config.toml
norm_eps = 1e-06
attn_scale = 0.125
bias = "qkv"
init_std_down = 0.00319
optimizer = "muon"
final_lr_fraction = 0.0
steps = 9534
Each number is 128 + 32 x the weight over the matrix's rms, rounded and kept within 0 to 255. Layers, rows and columns count from 0. Numbers have three digits each.

# layer 9 MLP down, 192x768, rms 0.0437, rows 0-191, columns 256-319
109130163173113086170091151181155145081116167154123172174115098110123127125097146148132106110133129164075117121132074100097146164107113138131100134140073189125042152140151147168090104121118117
190103098162104174140163170182071107175085177120113099100179153132115112136138152111149094102118140101110129099171101132150122178145088121179128147132170141143125151152103161121136141122139129
108114165144172182206107123159159148136054110152179130094146149096120130153146108104145162100081116159114092170155093155133081101137167120151113183127069080120152160117131129161131155052103160
170133110109092146130107136139119114115162171118133136098142052148161120173119083084105103149114126119126071123164119124119167122186167146115140137117156157084156106118130126103126103195140101
083143075160135201135109147155100173118166141130115131142095094101163114093112094078152030145088124080164147157146116165124119169146158123188126110121171109144118147002136115198131153137080083
184111126109134149130163129101145135168126148141156157101153196133119210130142117106088164040083111122137164145094135080197102140151139111141108101108145079161125107156112119096165116126137162
171140144124095118148137088156125153130135166080087143140131164184151155154102122147048134060097139127114153063146181135092106115137116129142132127111113145122152127145120139128125095180149078
132189126121167114130165150160129117105069111154067154177092153146145181114178159150185087126082115112138131170165105092131228100177079127113145129171122125195151137148123068137150150097126088
086126114099103136141123084148170149129125161111182139110153118115138182152090112122188108086106082112152181083096121125149102102194144128121118139111180122147162140116179186087174124141069093
139139121102128128121159133185133159130190141122085139095135107144101145099152111116118101118119063070108133110104159131112102105099089089121094065128137129125145166163094152165140163188103117
122114104130114094159122048079145131112117144075078146192165183078191149050164146173129032137156133049150110133088119157094094122169152165141106130094229053104164155136162085155070128160148087
164101187083070118090145140137161153142107136089091135100116095139104101163105094114120155127121118083167131115093141108127121110114000116143145155087142152145142075172133119082108139109110086
075142155180145170148125163171131194150090168118114119118076102080119099142139172129087077154118107097106116128143102117178125085062131118154117129092116068085156208161193132152217098145149148
145096148141158161093146124117144096102079123149099109144084181061178133153114132119150118100103150103148147050135129164140090184118116136052124129167112065121182103108088138183115184144125143
151166100060151122136130158086129181127139146164057130054176167090107091135141206133164163117164136118183146130119118095134115151122161131105114162083158168109150120134140132188137105163135087
112184103132140197133149188141168069110117149120118184130160111132139101063113062124213152130134124131100175114068151136142178113151166101093156136100136123080136144128070124090151151172110152
181106123111065148127089119121135156202145102132122181128098125107155139071100172122135152159162207160145132168199091151107160115076109079189187154109155174168117133100115142081130136072150133
155106116107158089174116160123162087083177089119117130138118119115196106095124075181107167162125147129146146171119123202073095094171185106131105052156092088132102132108156065136052126123144124
143114086102159185137146172086150097129140140058099110150138161121188093119181184162093094155140067078101126063189075086154168131157143137074076052144103132103063107146123144140092132134092123
145093144169144140130072159106133098147070177126125135095135132105155126075129104142139170147155095149143103157212214117107143121101095144125138097172089054142125103119157152100123120104174130
050130088136171119114134172139121167060168142160159090096106141084141053110130130143171148086118159113153156095114157176117143173147137124195126135102112103077132181118185114087065123138157151
088124118107132085107169143173106090141168060078133209081100134092116139094132146134148162172139114099102123110176094122102126145097077124103141175103101156054120121095084134131117152109181116
123103091186121109149138171126131103065147146110107097129154134083127170118112126187153136138127205128134102132124176174138133176091176094141166178146230113110148082084138077122118128131168169
088133122128098158104164117181067129032065125025144073181161075076134113146103107138155063089153076080162123145127176134130135145094191105100115111151109071081181137090082137129159096154066163
145150117095134112134189164144153153112119011145149072200103090093154093175134147126109132087133163179121127111223130079123156108138144097149121163140113147116164149123153109127117136131144132
167075138088116181149158045095112156181145114093148175094109128113165139158098112136110079146137141082127087139155065151162165109108157155139120133160188159183114099105091151083156075090136105
125118113152145135165165139087083166187145162100119111103142179133112096119187220096088128140148090097113094094180118095129143095153121102154141111169108078104077121138195133103125093137160126
109161125131167155074149092119128135083151116148105148118125111155154141171102139132136107105154104141067139180079093153137181142142138125064126147103126091053108140092105142153065091114143131
080120075122096171129126118135105114093133146086131156151150122114180071168120098088128084121095151137110163132130078070111073113103127123063155078125175037124148074158094202122142117145099117
147200095211196160114109144157090115129091122107075120210164086087104122179082164198094133131122094061159074127130127147117130054136113137085062135164125148131079085191116111103156112182068164
165084125156151077173132127140141140089136163110073161103196112112125145082145060159182121093188140147148069072126150145107105108146143140138112159142146153118127164147185098104135117137125114
131143134121087113110137135160063119171136102143146140140044145146092108175129109133143102141135139109136083201128140085182138183150125113131165131104082095134095116169147140130154073203154114
142166069144110090134111084107147125150102118134128135080098166172127109148079093115117128132146123046101066109149117075172164170147104125137090181109098153138110116139078141146132140112160113
183142119130110147151117163146140147097189115071129068113124188090191144137166109083168138165074158067084106130150201158149138134160047173159134092138120113089165164175175160120176151140173127
133093109094100167142130080111098123048192121166146094135197172145114162107098122107069150134128180193116124094134109127144093092096133156155126145136113112199136079160111074159114125146149063
104130099105098136134147126141104126058137131127171127100072127141142102177173149142195190133153127075161194140188098202129124146125193140141189107119152122134124169094098145103147148121185100
110122098149096114124145171144117135113098098091137146078155074135096161121089054160160132112086158113136087193124090105109150091145125137104094146125156201100106154050098150127142145101126154
132128124145149155128139127059102051091128098158127112133174156134144123101093087153159111138152070132109174134090163158107123087130099117148127129132116162106097078133069156119206090170170145
111127110117126177152174157168118132105138121139114134066168132039121162149140114179158165139137155079088166086117154124071139110120100117098122139147127140131087133113132129150152138187164135
111155077110166043156103170156138112101159124173130118143094131142112169207092094138181148079141120076151213155139076076175157144100155117151096152103119135168139166052122139105170145120183084
127111090138168070103126114173150065074109119126095108121102144131117204118122126061111092158127121182143121093177128085119143168091138130113136072100131096136123119093113131093136073113150091
167158114072103181085167087142097141130114097099115163078125047124131093142097139141131097118162147143139169136090109073136120126160086095116119125147162137112140127143149187131160192151165106
131081136165095134093139051132170153162080152129108154170137108131106070170152058100159077125108203111111140096102082127164068111114124102099176083178122122110136124095110111169166115138122168
127134100132106104142099164136121151104154114098086148114183081104142144100148138109113085150119139093110109141152143129111155106109167143150224184128155163101152106160121124245161129130120121
180132096144189125147119044151136106142074123116169168196171114134159154088078173158142076129165164085094163098137131101132109096103147122118079145115134152153102143115190104088116162139162145
079109106107137108134199100179127139135100110141174099110161101119162137140133156088120134106118024041188142088121042118122166085101112085182126071134124133133145090172105094132071119072144147
085055099074125110116113123131081116153137213114077108119122105066114096114108135086119157121111143131152171145081166107119122077156111105109134148132166090185127113109177107134094142170120095
161114209167085173133147139167142135114115094147111114130127118155111095138098048113095186081113125182152091128090123150149113186142081129145130088151128119120116100123122211148163055119079073
119119136125140139169123121091149121065191131121143123140148098136094164114081112102131167208132080143175123163111109137086104111119152114060133140121102105092100124158138090114119090094119106
094111129133138174127156130121125107096129107161143196103179140132093174058150143125181142122129137131167139151188129107097098147175095136163156099132083119137095102173087135144115170180076147
215130137084039165157120139146125138079122116094121159077093084125089101089113143089123087152098093144129178151188080159109103100149076090102117118105090165166130190083084186100055133101135161
146157134129110208115175129127081124162133108091106145052129074122044108134157173093117142148106158129139166115120160061132189151162040110104079149039120096109148151139156128135099148166158088
095136162133144117164185150188118139090081120190133109155072141142099112100100096161142100119145144092117132141099120058097142147169109079098146174124115105166181180185143164129134090166106093
207105183143106112118085062128100108146181115134096168132206121081093178104118184138163108159161148173145153086148154122059132166103166111108209139115186168133145039133094069148146122091119142
109050166133083168168116165155086144160198098097154153140118112099101162125141106205135123087092089140124132107143148171138159143099065108123149151139149123103170125119178103159171112216184128
084103129148176130148132135141157128100099087141105125136126115184105108064128071092130140154146078113196133112121167129185052127165090107066198092141112177096197126160116150137156132118060140
119143111135132106119137184123122129134132133090129191114099141184114107116121140155099124083124098148106139157117128110134131099117096120126107155161122132125110151140128174134113131179123044
094099118064128148122118096194124104091160104161112180079119098108132163122158116104099088138105129132084153216146107175131154111127110137152112135109093158170160115101151141077158164105140087
088165118103063119141128059147149073094092150086087117197166101076107176124130155100121153129106139100141122159164140139135178134084098126130122122131116133115180103101108156205184136081215125
107152118142083094158129123155109066194128157101148098130155145141128129177103147096103121144076114062154150176097159093116105094140106133126132112151134148136150125204162120162077128093170152
180108142120081131161150129153159153163116143130144155063157099123176175077114131082146148077126161060159098131134155136118164142085185166119138093149153109142138081157146061113159173101116115
201105105122134175099129119089164192091093192158053161116128112155153130077152157131147173148115121124144179110104087165121162060102159110114110162134087214075140053180123174174135114156114048
143110109107123124117169141157188129175070131147086191122102161149120090101100104096150097114106099164146125122152051082144134099117129143150135207169136112202111100208108145086128139170111134
144132194121131147114136081102153110146131127114113129126104159096167137136157121105134117138149104191139088124110053134099071127112100147064172136147110138145169130140152171119145117045127103
137137149165134083055158149080161181121158145121108159079129137107141121108119159118159123118135161094158089174136117116088131136149097107146168084114114170150106102166134138144180142158120136
124118141140122113085066098126136131158109154113122134140100102191115217117147104102145156119069129126126148141092120108151094131167104117080128109116155174171169111168134149157159113079144139
088129066202156143128090129122140064143088144123125157144081120133057134102154129141111060134119194184144116136104109130175106125187151126119147110114068124129143109136090103136110079084103132
150147109104150112089098168093093114132118099185098115141096201154103199101133112157126164171128106163177100154101104132139137154165146113112144100142202072153122085154075136036083169104114135
066100160072117138138156104106123154148113179107220172132126197133130115133164179161187161089140068175150117139084119156156106123140216133100128100180076152084136184048126119093193199094139166
083107109122094148118169163117095124126134168111119148095073166116099091132142127127145153108139091144151100120111179154134149127094164106112115124136110093124100161088138155183127161135115137
089060077130202086154118165167141128125136155112133122120148091160143150165112174092159115122138142130160104166147123107157133140081143143090101146159103135109123148102110093141126078163177127
188062137138167175126170135122146109146121151169162135102060139110070093102118175163091099112086137127113156214136121133107045171161145169181158154131181205145069096184078177188138114140135177
108124112177104115163066132128187128182134176092107132105150087138118097152112132125156117096130083102126084170183129147111129112142060095157128140100080097159157128171121122136151074133096116
120151127155125112108181118080135121152180105093070123157101157131090071130093126109133134142086113111107096098111148110139163118079149165137147098154128090067128115147116150127154155140086098
117165076163158146132187111169098093130181163115092129118175149137131145072154107165076086161148181146146101123103118124129213153128098132074101137109105113163135097156141203150122113123183170
141120127113189100115126178126213116159079118119139150061149109135155108132099196157152106149128181082140156112164090133124124156088165109092167111123143185167089162147132146103156116090079136
057154099137170139161122171126140104146112144113107168156066090180148130165157140146153152178135141095130093118092132115118097120162207141098132155143073132153093097127106088070140091152122152
149175115123055154138108150166139138165129111157148191105164091133044083153125102149138192094150185145095184075183139066101098110121132087115150176115201124099112113090117158089086114140131122
127126111106123083091123134085121173157081140095138160168141091165143124159119174079122117162140083109146140158099155104164137097209146139120146141097131133157090086137165075158208133084124179
123136158135162143147157147146120164153161104120077138109057154173159084081133161138152166095165178132115182066116151182155123123133235142117074140123155121073120188102136115147141150090075152
147147103165185124155071123127099132156149144191115077154069112141144080139135107170110110122125070127110114173067071154073147097158121139129096182160178101113122116104051149134088155039179112
143136113132147192131100123152120178162148116122077160067108113103155182133137156094112150165145172134125111149112121106157104156158104132123099120129172116119160138077169049094132100128085137
149113173122099083125159183111174109126163117202154113085100130101127083099111143131142075128150125106086117168117174116123045105129113095074089129124154138184170175118120135094112175111124165
163122134092123104126166117139074118126113142100192132063145141078137185124084124149121128128207077140147145108194083135116132149146241087152079167128159130128117173101168138174145111158106110
142111121116115165083115074141178145146117141167125149174153135130166156145165120135139112163137144098145104142103144113112187113095122086089123181096126142118104112127141143149103099116120177
107125114164158114154110092148133159121172176115128116101163099104115216128119064145149126122116172094147132133124136200140123108116080151119147171209166092128115163140124149161131146096125122
110130097151092145128100176164067168156105138044106153185167123143152122124132155136090088137128155154072154126187156123119111137106134161098116160193150147126128159131168146094105095226117125
115129175153105167176088132051151094112092149123181162146184137113133160091143109168154094146095160158097147156153133148100150161158113144090069097143124086095190068116095175136140106133093057
156106108140142148114154163122042142133106067155075125116144140168151076154088120150101106173214178079143188124152107078156095066159119129151106088119113155157144104157150111108107082092164184
125114139157104120160104112130106159083063077114132204061125129174181161102111136129125109151123139125107114143071157163116153128149123131173141090112130091124188178113194158217202124120187130
178157096127117103057125141099110098123124153185171138091117065081165140145153120150177107116089145128170161113138170242086094210103132094179071107091154160108092097153111149143072099190162103
188136176135124083134098109120097105135135140088115116186106155161087095203175154105120133141126178103134093110133109133128091123160090125080129150168116146067122113153146141114152097117133110
147100170149119113109178104097107106149185125175062139144160136089141136154148170033163200130123175118127077117212082129162158146110101109139124096118124139113184139136134035134098085107157157
113113151150158161142117165159158151145134164170086099162120100105057176183174121128115096122128075135118186152131095105191115163178129145101119096070134141105116089107102143063157156115111154
092122111120163147199132176157067118166174192180124165162075155111133128176190137145071085135124172074162098097112149123109120161075166163088130112131130123059110132131175104146077128138107136
117134073120134132152111255101111115152117154125201130117179178163125152119138084125192183071124111146163125108121101147165125123165185127128121118084092154141122153082152140127200126131104107
127132146134140117143119068117147118141150133099143139114139093153132122107086106146068067114150161112149108175153193119055107176123117126104099163066132080161163173146123134125197140098131139
088105176092097127148139108132124176098167148175126100085162128084098123169093125144121118126134112122168110192115118127154048091109194139100086140125132158117141201115169091087071095205101142
140103105104072143129168105107140114164175101194136101159144143095093102100190131139118132129128111117150119145168145151069109095112087072161105081116157092133191159168146151151090144050123095
097212123149167171091152179109176148072101137093104107104121098112148132123054116121130119175101105182090106132110175081117130099105022137110141119102172154142134085121089142109129088133142107
150153131139147096166075149099152139117110113159111092199159105127096134107148152078103117112107077115131089158155153051117142113104203121112182136133113099152062136142088098107167149163065094
171166136093099085140080117166074040201159090086052102183082110152154134162170105113108150155162128089116181090179202144138161154177104126132142106124143102135221129100106139138086130129190117
156131096160109144085135072077164158122151158098136140077089155181125162153233144137112189164118102126133196107070136134119168094176115122155105154103108036152141129146145103108079138171094140
133130107193100152068095130085129104098137110170182051183193154082150056107144147136123158135122166131144110119186162192135136052154113134139079099118139071159027124137168058161137161137133103
164126112083163144095098155194116135115098110152129139082098162059209126121135137075135175112135101106108121172091115166123166128140209144114067110164083154071137117093085164127203175148112168
122093133121065202071156118147141188254160135100133138102122117128130116191099187138145121125047127172106086131137131071122116179108155110108115209163125137084112113172118221103086087139112136
121121104136132155137180096148139120108113143153154115133205091094173144141201136197184112086161187104109117097166140167196163076151158134153149085102108100106122101075072058144175099143135093
172157150088139141097100088101127136137139088086141159147112177085088145094186129101122128123156104155172156163123078086132121076054159086118108130177119120111143099120083099117111161103090113
142131136118114107190114141122115097119162132097173123149115207127080112107123120118180188132071107146158138154163152104087134048160138131152145149115169145139119128128131135162114138061150136
125165160091125173060169163164133111136116129124186161200115136148050117141124181122128110082149136108122131132031114160198162164134121104071165122112192141079143095150087111069104153135108145
168087119088136085098072176141157144118118144158125121148098157115149122155124197086182169160195162168140122139173098102141052107117133119110173105105106097141086129165156161132121098126191132
152156174144117140102141065106157117115150154140133149071152140149144099097122137152121126103144159119094089165153184164127166133063133155138099110206158152239159109138155106186162151156151146
146149121131113090132161115114125152134081123107129100140047161115118128160154145143088165108103139090203060107134169180157127156131116148155163082113116086135074121093129067120113147170074142
161107086089055145158134084119152112130130190140121141095179122083159101095139159120143153130099136132095103138098162163119115138127101111148163121114168159122117150119159124111087095082141119
111109096107097103121130130117162124111185102148087119103157140123146122129109054142171150135162085105152154147135130180132134095144199109127129125143108105053175137184171137091080137120125092
188126141144121137114086098139151136111130119135105168097153123134179079159069175175151118141075108156121095151116131112113144119108115106085112125149103133148182113144075156182146122127107149
126071161186091073160180096175162149122142143111087158135149146111065163153150101129085144123173107085163117111189100072142046090082157106093105159130062177131136143152126120105146116137155098
130091078147140085125146103155149132130102148120113091084107167172158067130109138150155136157111198111106105102114208151090093152142114134194120128125145121174099161233049103111100127156126152
180141149047085126160105088141123119169105180117103056170142087101173110084129102121162130089140120127119143130181123127118106131120115140126127088118118089126127123169148143105125113107104124
123179086134154157113152149113156104119213129134119170181111148228117177150165111103141138105145158185135126143107094128116113134077138092137168148126072086128105097181111048095121124181156094
137113084126108119146132163138133143154103214096161103130082126158146151116107119120181099129099158126117086182156150148148165111133046128130094118167113087126117107109082105135091183108135144
101163105126101094121060137112156092129112139139128140153114166125141150112135087128200155128100108174180139141151113126110135179119135200108071176138125159104120038112098128173131159143075173
163149095130125122109115111117140131064097150171114103095110103141128196102215114096107089121118082109234040104163118107078162109140126113161078237184101108139090101142127149139083049148187123
178151147147078128154150204150152156087077142128100109089173154157082153158129148080148149128172094107105108139114104061159111061120173100101142118144141108175116119132116159093112151123120126
088158131185044108098183102114068086163120099107138149107077053102139119147118153107098107135161133146173077111121136093104174123114103141181089127080075113122103129159117078225179205130183111
124117123094096076111107110152136130108084120149149159069197153122088159012165125164101156173115161162163132095135151110084169120095155140128106173099154180148140146110041139108133090059168177
162098122134152091108089127097151155161145101078131146084149085110041105169171086117170087131131118121138144050164100071153112098174156174107153144124081114132133148173088133135104068150156157
156127120173058115102135133134095120078103149160127089136130151141155150158071190078152095132165067108132187146087110133097156080127101122186102140131157074090142132152167107117062094141159118
132122068118099095182140151070167106106158120142181093135113119100089172137090098114181074177119150150107145089161104110138088100160079131141213090122110151151110144089149101136169160163138222
088134147104145160136106114103161152154085123150075082149089126153123111094151172171155154084148082117108166059115130120139132148126145112125107137058156145119112109125126135160125123094124152
128110096158103161139109155139160141183226132077130081130108114125105072135101160142102025141104116163112150144147117110074108161082096102099106156128141128163137102086137182166149109139089136
145140127131115156141092113109154096171179114120107175145122099113131125099150112100096145162138098177159140133133107060138133095157100112124062167116125115105128106134126149109121092120140193
085092168078155155113121173126141155145187159161110108113163150128109087168168134082133124162167123101130187118142117095148103131148159145097145121114096102143130152112098126129155158061137080
128083156052137208194007120141141092157045152164096209114145091148086118184101139108099187111188088162141128185128072151096190156126206096124130150145148150082102078091135189122109118147074136
109165066155154063126163156039106154092119106110102145088086112101127141149105151147113112163061188096128112170148185104150092116152034117093208089141152063093130083166161199129161094094174128
137123111146129062089151138047147116113112141172132161120157135122136111182085118140192138075135113094121144182127176098087115124157123140163086077083117116195168162147106106158151126134134133
062105089122116138082088096109132145131136149119095206105159128144111151111141155094077108177076116173165120129147096100133100117086106100098070143132145184103106112154151075091166113068070172
095134078095177116152140157135142133051169106093112109163087133160062111216093131082164097146158118091135138139132143039071113153130120133084130159122105073130133153185146119151138103153139148
131071095176113175133127117093125120082111154134175161163119187099127092114157199123166125136100095096133169133119099073164078079097092131122125126119143072175140121142177069145128122128185144
103160177085178162166121123146111152146150138153099178097118129138119096126076137100152076010143164111089084128172156183083126129176141115094089089180119179131098114146062145131137185110111125
119150098084123095147147139075096152135100145105089138171078122170136140115130223176146131159137075129102128106165153106202094135093185102145239190115136164093111133143157085100054139129063135
115118131161099162126134154104116140107113152139172108149186174126114082102074160112108104095079158161111097120093117115117088128090126145111068152126067090152082114144095118139167105110121155
090149133208116115137198137070099081127163098146160141171103156097126099126134165135131209163165140119129090085159143138167108143175168131143151085186181089116160201075138097082134149094190163
156116122129168169127146151132134122162116104091100173153110104105183102063197118133158113092171153159120158147153105085137137195142042169087156148163149117144163149148153059145213111149140163
146159176102182158069120117118098127102217127128100181115098117081152129112109135167151076132139155139126113162114156176178101143102125094135116148138108102103146159117168209172133102115144152
143139146123188163152103132113133058132148103192113087128180129142139129086173111140154149199157151135174110108144081132100174167100135102163086149098175130097131096141149112155129146155100049
163071165044130091090037161080146164075088128170113080204180118198117142126032148138121111162035137136205161164115075155073050000255045114104125109139140133107073155118116150076068137162113155
113132085140123162086091115143126112148120086141083164099125086123070116134147114100164165152106151080141116141089140120123141103129102128101189140141153104121149172108125198146184146180044109
149143158176074090132091107158162109190119142154102099116114151166153131124094179116122176086106155119094144118102074146136105153135131144127078096065133098128159150149164137120094134105113144
192165143096120083089153142140141151165205116074156188117152133146115117117122154110182146114135091106167196141139090079152192071123134097178142135105137131145157126152125125142135125045161058
105095119117078112107153106194115091139110129153104088134119166107154153126138172159091153177151160103188143184174154161098141075132198112104127115126096121108146142137148132141171148126150091
059121124109219082147146117088138087144118176141149137142208125103174213179113144138139129130166124115056206175157144183135193145135184126125151164154176127066158149193228136214128100095188102
196072098100096199115127114124147119108082152111108134141123088129145151172138147067130075146106082120108237144151161133080092164129126140146082144189072117147133113098090167144159086162156174
199111150119133140088134176137191194098116045063121122150100191091156214150135112156136137130103131065140191216097141125107142197163058123127163225115127096081122114189145094098099099067139084
144135108083142082118170104119097149166129104138125149176130121153149163112111137158124083114118137139165162161137057139116073129099112150156166126129154076177152132138112128098125151093149138
149125134119106122137146141118144212098106129155114142122047133141171138148144161118136162094184123119122135098187105073153141051148125114068137095086184185125159117118134127116162091136107187
142106147163155115164134114054207130184160140118142160145061165099141073115124121169144147159109135152154089094139089148151123104138157171132038155187121148114091087126135072102185120150130172
110112125160166144177178130132138119081146117080201163132132131148114098106204121095112093072174129152102119116151123149158125095158136147144116084101037154144120076115144146132118067089122237
091132171100127077155108125142161143141092063186120136148149141131125082092159117150201132131109138154147095117151102105124116116129107105146165146131157068200103064171165114173105108153192127
130120114147124127091114166101119089151112131067127144140133102134163178144112158151155065124125141141128097107081133119140116130138081141132116068171141167144056088102127156139168138177133145
162098168110114147102111121150079118131132141153149168183148157172148147151124124106143123117141139159133080136153133136148104130137113099131139120133138189146094107144085090107146093084147194
094124085131106142081087140106142086119135137195115112114128081114153125112100124139110096105183192119129123152146125141128166087167174106116110183129127106164100105166190103155126181155142150
206118102154131110075130141133168112126150123112097158172126148093148134114170182151127098100112108111126105142181123175099104148140113113189153131112134089128110132119132156175160070159127115
141161108192155086077251164077191114126154121062166174161096074135107112171147131160164117172103098094165144110131137117189144152148048112099071112119150107075148127119102130125137129145132138
173113105143114115063100193076131148102113164080102109137151156092110157106166114036107062110043146113160114133126144108061139047120080102118116122135190173136104091156143077169107138165103154
122094147104186174143123109127119164151099171114173103128168104141092102111055182140110140119066153097122158142167124109118204108162156119112068169139175119132098139191117153117179125083113106
054129119084155163126123111114096156100059143085161113148111123173141134110113135120111126102121174103187147083126118134130123090150153160149112112109197169111116138111094147130154109149096089
115178144111127125168205096170110118159138083130151176202107115155103124152141080112130062116117112107158155140108127109063139133144114140178106169097079075077226109127141117134171179153152109
111129136133070124115130196123123130160141115118160119194153133110168115117129189107128152132152184149117103186096122067140100084161159134157160139108116137062134123088175119145028117101160139
116145120175142103126148168165143153110108139121131124125098118095138083151150155093141151110130097141168122124213189113151138132116126106179197158149042083106128127139180143120180159122127150
144102113085104047125159096124114109150152176100134169132122150143114133205056092161158200130082131130163092127136074125147136123052064125181093117180106070116125092177113136103111161150114126
155109155122104106139145148113142096167087184171156166138143138136151143096167091152144153118143117201143136088102193126074136147119053146120155150145122123099142137107091179151132146146095123
199164124140164132143105095145126141148116130129125144119078092125185102139146112162085114133143154151139139146176163119116123111188122085089108094148173132154113087077119175143212115126142174
147084052110141081134111113133154120046075128110160173113151129124135146117198091111116088144164148176121143106107114111118140104144148111169125154107118146155111101078090149154159146126174166
102104141159124147124073077111163085149150119101138126126128137128141117122153140162143105131137127132182091151148186150127187065193108145133117137126077064167129113111146095149124065184127158
096120123071163149154126162161102067119129168099100170181136230173129120186150097100098135118149136147084115151114159044110134136120185124092146131117078125087050133154125097145162121126115121
101097180126153222109126140169164159049117155125147181124166138096167120116112079208119151095174133120154123148093158151074124142117153120131147149086138159098141133116070157147198122109128096
155104163147107053115112145126140124126067053092131110118133123121104111130082142112163092131107156103126189080136127116088138121138147131131140151166150098159152120181116159124207104166121118
083145080125136194116165105073125084130051148125169140096129171127147107122079100101045111129099120132113110150180116113149154143101114149109110137073100084111126079135168112143112139148089150
135134029181140148146144091158123084140103129127143146105178167142122153088143103166159092116115171148143119127199169099082183181116138130115107129122165112165199131158149114096151136088163076
168111134114119096180078142114182145033175146185218060099164139142078099096116121145151123141170109195122137114105098155029174135071221149129144155132158146120118183136172081143114116132096133
135124080136168098103141125112115117137094095170128114156152106126151102113144160172210175115193124103145154141115199156135102110181086139159095089098066144136101085101130058130171052145116131
160131130133139109109163123154145153198113111114156121124085141118088113195187130156086166181112112112108115153121045112193130165138095122142137120139166196105137113159150138123194104137144185
130113156059067090105103153139112151136111121143088161141119120163134178195175121150085105197114094185170096087124125149118128182089087123090188177179115143080151143147099106108145109161108158
112136172138151108084116141143140169165101192160087141112112112121097176195124113157157122155165112115106155103103133142161108158151160151111162149178118185066144144141126181117164115131109103
161106116122137123127097149141068161134182115084160163197135092172131165155137140137183142098121159093054125136124070147117124110177103155124146093118142108167146112094085148115065104109143157
076176123159114182097166118123120119153152100149143159058137108134127200094122087147128163142077081137153068163120128126148116187090137113170180124091104197101153123144064129113129122158138129
081152110182103112172135141147107167103107148117111183174158092106174178097149095107114232153044139183095195178167139148148174137204145142174080162137105132134074109151131127171117120147166109
148141144100064151090142128153118130110102129167129150160145144090067191147190157119104125140153124159130171143140089101119093109151096143124173132117171153069159115140118156162137130151142111
151140138161115082119121148110100106111109099125156109096107077156187110088181119159115193124126156133099114139114197129082193113115155139125157144144122123092119111114117134096091165086137092
105164098150121138108131133132167107098170148117147097144134142110112049138138106091100083131094107124161134121094117126125115145130126100067122170182144133175088117107124196125151103144159164
155132132152200163134143217111120160070151120137152174135157132060145173171198116122098097102126128196124112110158135145209102107131167087123186140164150103161111193200193075232129112088137082